Weights of a small transformer language model: vocabulary 8192, 8307 steps.
Each number is 128 + 32 x the weight over its row's rms, rounded and kept within 0 to 255. Layers, rows and columns count from 0. Numbers have three digits each. The size before them is the row's rms in percent of the matrix's.

# layer 13 MLP down (transposed), 1024x256, rms 0.0526, rows 811-906, columns 0-31
099:135139198149126154118099081125139062135159166058110169118090070144145165095085157173167130131125
095:110166120135116138132090118101144172111147115163112109135077078081110167117130094104120114113124
111:140069089119117060120117112120105121123128123106129157109119189146113149159120155145212098115132
091:129153182182156098177116119133098124128142138145147151133114142148134118161092099091132132171138
103:062151157154103131155147106160144123112124175143108118077133170130139059141120157150115136092193
093:115071117124065126106151142119082113170085123113101060128146110058169103154123089156164135146139
097:069151089061112103181143117128141134111105162111145139167127135133125111081062151082141128142143
104:127139090093160118153143157084111139168129130092123104166133082141121119145133080123060152130182
098:125169142143159113186126090122111161154136104138134187078117078138087165128177055160130145114111
101:122130113144069095098178158181110107171104137107108106141102106164183127185124093103182163094131
098:116103149151105088132119122148036153129140084084140130131126121090145123120162101130075130120174
096:098089094094168136128153165113135157103139191149127085149104089156136135158107093126103082134121
091:123132161112090101174116144177136117068163127131120108125159135141138143120124129088165070101148
089:125196136152112122115119136069162083159179127130104200109146105086116181152082101172099141124087
094:081129117147123109144111095139115180140123129181128108102130109137095101164122138137137180147086
093:092133174115135150102118135102115151116141099141177156132228167121126172173104110170114089164099
104:176156168152170140141189142087119127093071181101125098148124152137107116102129127182101118082121
105:089098091108136129141124109139151090173136110100103143135142148172057119154166183089077101196158
090:126165133131133079150135082088107089104172122114062126123130115074171141096171155157199105100143
093:116132116104156106141113103139132109119089136083086133149143143065155121086116106132154091074129
106:108128129133138107164167085152153186156224130107141113154085117141120158034172116100148066155096
106:113144152112083080144127155123157054098109100113165174204140151178082142114154135166076116132171
101:115084111066092111115088077135172126104097087165115127118128139182131152127128143187135093086230
107:078140100148139213118112152116102106135157108160126171087117052095159087152100061172099191097040
113:091143120179155138153094096167077151117124086153180162178159067117202111076084144099082152082115
096:147120073155135147133107110173129096091126144145081135178161092142132143112159123131093163150082
107:134155134151168141099089069098098123052157152145141060148148106151100190131117075101148163128124
099:163076176175113172138159103090126178146135152089137137105134097120184108134134104112152175111086
105:112083117133077165100137157096184165113121097185097116142123095147178214099096133110107087103086
112:151123101124128192090133146137153167130159116129056086122097052130179095164116102178090097098095
100:183175103142152154183068075097078098070148137097155109153139113163155115147120117131133144176139
101:085151155112146169174113127160157130124158155088128115162152169099178092184132081161164116150115
110:143189130145097190122046142176171168131121112121052078057155092137114153153117128122124143100107
093:107120165122150150123157153104145140132148122091169132167126110042131147131118183088117149056130
092:155155180166115180142115104094168143176165168169161110128148133129136097149139103132142158143157
101:179145145082105211093160134148064129094088103184121116141124120144131099143151129162097117115187
103:105112121136127134114141111114150130152116111153187123092129173115124154128122088113089133096139
102:118113118107104065160143103087125178126139138120123115108180144108117069134094176109147125141131
109:126114164158119139089092074116148156169107153108092147122115107150130203097137125111150133136103
105:102148181121126179122140119147084092148087149133117121153116072121092152157187163142155133179165
097:168132062155139123159095112088146098146199142122045162038136127104150196087119125145095095140148
099:120153159130111056123106116121120079151128161135126191139127164110241102106144130106088169111115
094:143077160125157159146126173073125119119130095106148157118129108189156153107167127099150136081107
096:142147210112171163110088136179159124147159118160149115141062097113138115166108083113151166137115
105:158154191139120127123119057134092093171152166115139079081115142092057127163105124164141109065135
097:106128093075087169121131110186129174155106127123169173114110048135177140128078113128114155167141
101:160151168143100063156088161112164147153112115164129098119161148148127098148142153115196139141165
101:143078133140140189111164141151127127148137194103166104119110170169193169151150119079088118138129
097:151100148103097134092146091153135092142116097145146120134084123105104103115132113113134163140138
089:166126151141098092127154084162137143137146140093102169140149116183106141122160154118100112218107
101:061133171159142096123177119140137118140132154141097103121175134144131094159150141133122192132078
099:120075141139195028083090136099072132101166096138095173117054126117116121102111111139148131143152
105:136130123153119167160125119151120154121195107174174155082093121173121110152130135143107108125096
102:151096165104160158116113125148129167152126139170109150096113135057061174181119135160087036099123
101:153144147079141122119183175182166123129162154119090146104129114119236166101157189205080118136173
109:085135123148078147105127180166115131162142143187167089170148093160146135140131116141066079157135
103:146155065079091177070156132074122131137125150090119122141176123149121116154152189111107173176075
094:096135118091113152160154149079109105144161167103121089173138090181169194108139114147109117103174
106:134167173115143131110149103135109123085128086135174112127152112134139184126082114093141126148131
092:123112176110168101114120139061069167171165121064126150146054087056149110092127156170157130082045
100:116089151155123078177131111164191137133139094148101146120158133171132097106120125149117119113150
093:171153150136153157107118139138041165168116154105156106189143164147179163147184088143100099151084
098:132170138122136147127142109129165166145132101064143141101169143057149157077076111035157171071071
092:120131128135088107117132127067180128116128139133165069134145092141086154083144150053153097120109
100:160142139103170129165064108130130136164113124130118177150090126194133153138152128135166126172105
091:054173088071119148111148078164143071072122130073149161145125167152068150161138147159180085099114
098:061143147111088100077100162187112114108088158081092088075168070178115134072099129071149074081092
101:074151127139074157122131127172131135075148146137107123119117150159174095153138137096087181158144
091:159078124133082184151196100142185160115137096165129167147056145116084117134072164195147148198137
105:146134092060125255098097148113127074203100138116130163101143098157086173085172099164174150139089
107:180076123131150128138126075127101123106137118222109128131179102178161097094100135119136158120165
101:158127113130128172100147165150136132139120122129134134138165135115134113120100183149153135097107
106:107153146160148117098130150173085078131117152124125134111110088071102113173134120131145134056081
102:140121137097152129112129198148158134102162120054149089058129110147157079088141181088159151150096
100:182103125161140122173115181087044180100109126146185149099204054143125082185165167159143111110153
102:122157127163104144129120116136168136120138154115170049067178101138078141105152109130112157114138
105:111125107099188191137153129144130117119101146091117051131082153132158133122097140135097098144121
098:159105151124069127106201092127141164168154085099142178132115116115110065150158152115092185134107
102:112159130134187098125102110155159154103146127097160184149125123151101124142139092116098096130147
094:133130094124184156117100106046126133086142133098140102131113162202099131142080125135130118148161
103:144149109158113124111140116156124144130130090193156132087144143152143146130124131139076098145074
098:129081156125128126122107105149060151077169122102183128131144139102108157080162151129171194157126
101:109122133119216103138133127133130168127158132171153108111199146145185108179094155113129097151072
095:144178136038173049105142097133198108107143094119143128097155115114054130101145109145129152118116
103:167138127173155136123176115163127113083071090148129131139157122151154119103154144141127186126096
101:139163162147109098163109104152155165110112087145183079163113062139129099125147121128105121074172
097:080095182126117124149181109092145137181098185140063121110178095134090122185179183144159150075123
101:141099151127166086129089109139150155114202143117162158078121144140112172124192213113106163128132
097:151086159203125121137162117172120108157168120126186096091138113075139142120136141092111137130114
103:170160106097148116105086081089148161151128131081148124118082133114106120106110178150051206074103
109:163130127127226132129167106168065119115073118112178176147140173101133149106106126126111203152121
112:128035083130151113136143094133094129171160082133083140120088161138127178107122059165148128066153
095:110154150190102124074083068140112161200118145082105122124061127130128139150168102195176084118123
099:214108110107129208085145107103105109178156119085170131105089137116120154104161093154076151171055
100:126097115125125165149103175174150129093127102101100145118057204106079092126130072163045160179120
099:119149124089145140113111091152179092068098139152136097088138092093131142051116067170082105173138
# layer 13 MLP up, 1024x256, rms 0.0526, rows 812-907, columns 0-31
099:136088111118148091166127109131041086160134108141140140090069118160088034171127130159125149089136
094:177094120076061101129206141139129107140169182076093145150124095139136165070127094132080078122149
094:102111144134127171156149132079083142172119131099191189059143175140099134107151064129094052072088
099:076180183140179094110088102159148074059115132104073099084126139099149177081144091074102140113133
096:096121139176096098071173155114141124147104148105108106127186119187099116184173099040113187121107
097:149140088128076117091160171082176128158165125097145151084153119184124132187128192140094078143153
100:140118075099164103121201167140191128121153095103103207111138130149112118095137113108101121108107
099:119143101132099144126173183117164140124128129109145093139113122094098119084124111130169148126120
105:077129173128074082061130088146115140126159077149138130125121027091136124135161090153122095124117
092:147141160108157166109134116087148132095088138160174142076138134097123079094154156151126124116085
101:138136089095091105107131124144176140137170066122077115102106164117147112143123157102105120169159
095:141136168132166168141134051121061035082119086165105168104154153185150130182166125173099142039067
103:102161160130122107120140137108114151148046117045101146120175179169128117130138158093146115177110
090:184097121076095117093142188122136114127168098079090119100148071147078137075129145121138154095168
096:137179075136190080147119075149071075077140129120134143129112143148120060140134175101130170134092
102:116127065130104100099147103046146153165126129144129099146095108116100085131168169123111150131137
100:056136113150114151154177185137096183112116087133141096088149116116132086122087096125140103217124
089:134120086139135153105089116111147107110164094125154153130124144174140128094129054111026173194139
097:104087153114182179166150167114117151121083098192139122151072182102136131105126125159105140171157
101:083091151198111103082108094114125088120067154129091168099142090138176141130122126137086186135137
101:135124108124133146068121093103176098142169101126098084093135125176121145115162178120155126153151
099:108156102149125165053209186083089130101131055101104095120121079080080094140173168183094162133129
099:137072134160184102133108162120202110148135163118134135138105089168089134051117111111183124142139
107:120112143074141106141131118112115112084083139081044093121179132155087092137118178144144186103118
099:140114137084175139147078128159174071140093126127084104078059123092116146143138192155130128125103
098:165094109135144119106055136103162131133139074082167141121103155116106157131078158125132166090178
098:181172122052167113121115179076119131080071093087102081123148110133151143128128118152152058106150
098:151103176133134105144143108131104155144128121099116143135127146104109120164085101149099136163085
107:137168104138089084121137139110157093131136113151111103102151120168108155119137134135105166183129
098:145087159143106141071092086060102123112095120129117085139123083136197087128149114152089127158116
100:183118117194130073080161085124120102124137094052092099131129132140151105092117155105135092126126
107:134124197183120092148154111096150179121119132115139118143164146112154157163180155112106131130144
097:125182077142107168134109067141170162184128094128131132082100108171146211123141158179084142144132
102:081098184105107108180134151082140143154134112148115170213096153147177116162181110094187148145140
102:120089107102144138114113136136177105137101153103172154157098113205138112118097183112097096094090
100:116074110125130147155169086101136171123192133145137120160132132184087111130131141138158153174132
102:135160129155174155136091122157105100120052110158120089143093151148118124150078138141128168124133
111:093098097079141113122164092136114070190074104124126114202103077132181128135159157139149118073112
104:093124128148099113164134164121141132117148173101097127105121121181163119103123105156133136171150
093:138193111132114132050147106123115144139172115139098178161144102165123112173142106142119132126103
097:106151134164124076208090146099096114159100175145129117130139089084104124202112110066170102073104
093:117137110138130128060065096155128076146135137142151117146108119126069090072175140125111127200145
099:162130114095123132140115168145114120167133094178128076182016105098121117122086066127155127141112
101:097114114088122082123156137178141122191096134098117151102171128153083086129144097147129132161107
099:128098076099090105122178179128135115157131106097106097103133111104121120108157194093178193110119
099:130157182123065226147130082140110175103085100119055080189074119113148165148108116138057145126136
105:094163082100111139166116129121173079108145149065105128108143049197092099139138150123078157072085
099:147104153108143123139186121168131068130131135115096117127079128157105109123169113112137102161100
089:097189142136126159144120138119163112129115131091164083101078117135098193110101093156156078115119
096:099186174182112102123161116186180153179203160089116063164103120148083128096141143097144113089158
104:114107074127075058166091147092153169118114101137120091056135160093124164135140110099133143090121
093:159109126109156134138119114133126087062185122017115113150157105153095075144147070156136124179127
104:149142126125127134081163187113107155079056173035174202094143150099074100170131158175108140115079
097:137143135124061160105149115098111204157194149109121129149116126155154113204106129106193162166133
109:123168132144158112077090081117090133136113141132117109139157166079117172143143127130121128095119
109:112065123168110155145128078109079111066166109103147104088073104099130091122125129123106090173175
096:120142166151117142095156156162093170154127098196177166114189114174097204108124118071146202153095
104:119092119077146147152148135102094145183157080079146099150122171127165109127144122116164106154090
095:126173114123124132133154151188081158108144140188147132116202118105093138096144169068090203139124
101:137072093143143090179136092071087104141092097143075124162137155127161108121122191082129109070156
106:088137079153103127135154135098132147128160065193089101158127183195138114101105147178150118197144
103:119138081125095175162123177096111124131103073178106176106138107185164073163127188138126098129140
089:131156107088075128112123149165056114130135081175079088128101180159101086122159115186102113159140
093:120107194126182101123121149070173109127128109107092088107124100121153141145050112107095161199133
092:114131145128124126144151106137109124141093147145125075071117061093122154081116087145063074103140
102:153166055115144069148140126147153100149132104111077106183099140091125125116188103096139082102143
100:139091065086081109092067149072118122126108107116120140092192140211124184093107073189060133166145
094:136098171112077087133106149134127072157068175131141068118107092100151120159119105113100078138084
105:098144090192135090101126074125155125097072065076161123147146146116157119057148134169097075185074
100:130167142090155132108127083109125086104132127151130097156176149140102139134128065092158146135134
104:129157132115202081161224101146117081144159157105080119109171109090161138077139176132139165116092
105:111095132114074158130082117100083164158126105208131095108141095126149040119121187148065084175173
101:127125115122143142201147137118103135130121143155154097162075165123078206096108078196164101190131
101:133135133122123161166053121141121141074118113119161139149098112106153168132130058106121113177125
102:217124132139131112119180098068168154154110154169159099092151176151182143124126165098130155150147
095:125133123134119153099062189064104148087123146184085107157102110061153105153136177120149147136206
099:138110115079125143116121095095036090108165129125074170120056155141086133087135061073078060167123
103:078173135144059083133152101124134150132118116074084120116068113116159098087073083149113137131092
101:103104096112089158140127124162110132133160121099119141111143152126093159087158100146089158094130
104:125131124146120135037102129098091112152108156155092161160109197147143104142129138134105138133133
101:102120164101167181077150152112157107124081104115090099103165113201141115151156106132106089093162
095:149173118132117167101104081134105081116170070137178127197127117109109155074133118142100082073154
093:136134126139113186152086193072055094161054107168116213121112165155123138120133146071095126133142
100:141073165040106156070099176108144116132183158127131114120099100130170159109065135132061115157128
101:128101093151147147080172143121136131193080095117080144153126201094140221127177168060169128110122
101:155163174111087106137120103177114105143082061127135140136073152042185183137082073113128156184181
100:107172180120115128129185130099129139061071125067165193112121134091122128071102094166146092128134
097:127142195121170180138102139093158129137166107113107140191158114107174085081121162153082166121086
103:144111186088172145070071133148167120103178143149087099160142175136133125168101153168117161152047
103:179141124149152160128150106111157094152084098155114138092129147124116139176147075107195113087076
105:101138169159164139138174105132102125139127081182097127161169187134119125065140099125121096124132
096:068109143116116160088137111092078150212148074124135120160086200184181138093135072155153183135112
112:121162144124143171132118115149119092150138055139155125170125132146129082114114110149127097147105
101:128173154112105154123201113102173124097174143140130158160099097173140131121080104143127184122106
095:112160162126143149133137126120143168116125181122155081094175122168176142156096137105195157140081
101:162066184076129096125166152122102138156101089082102128143138097125109134192146086131189116081069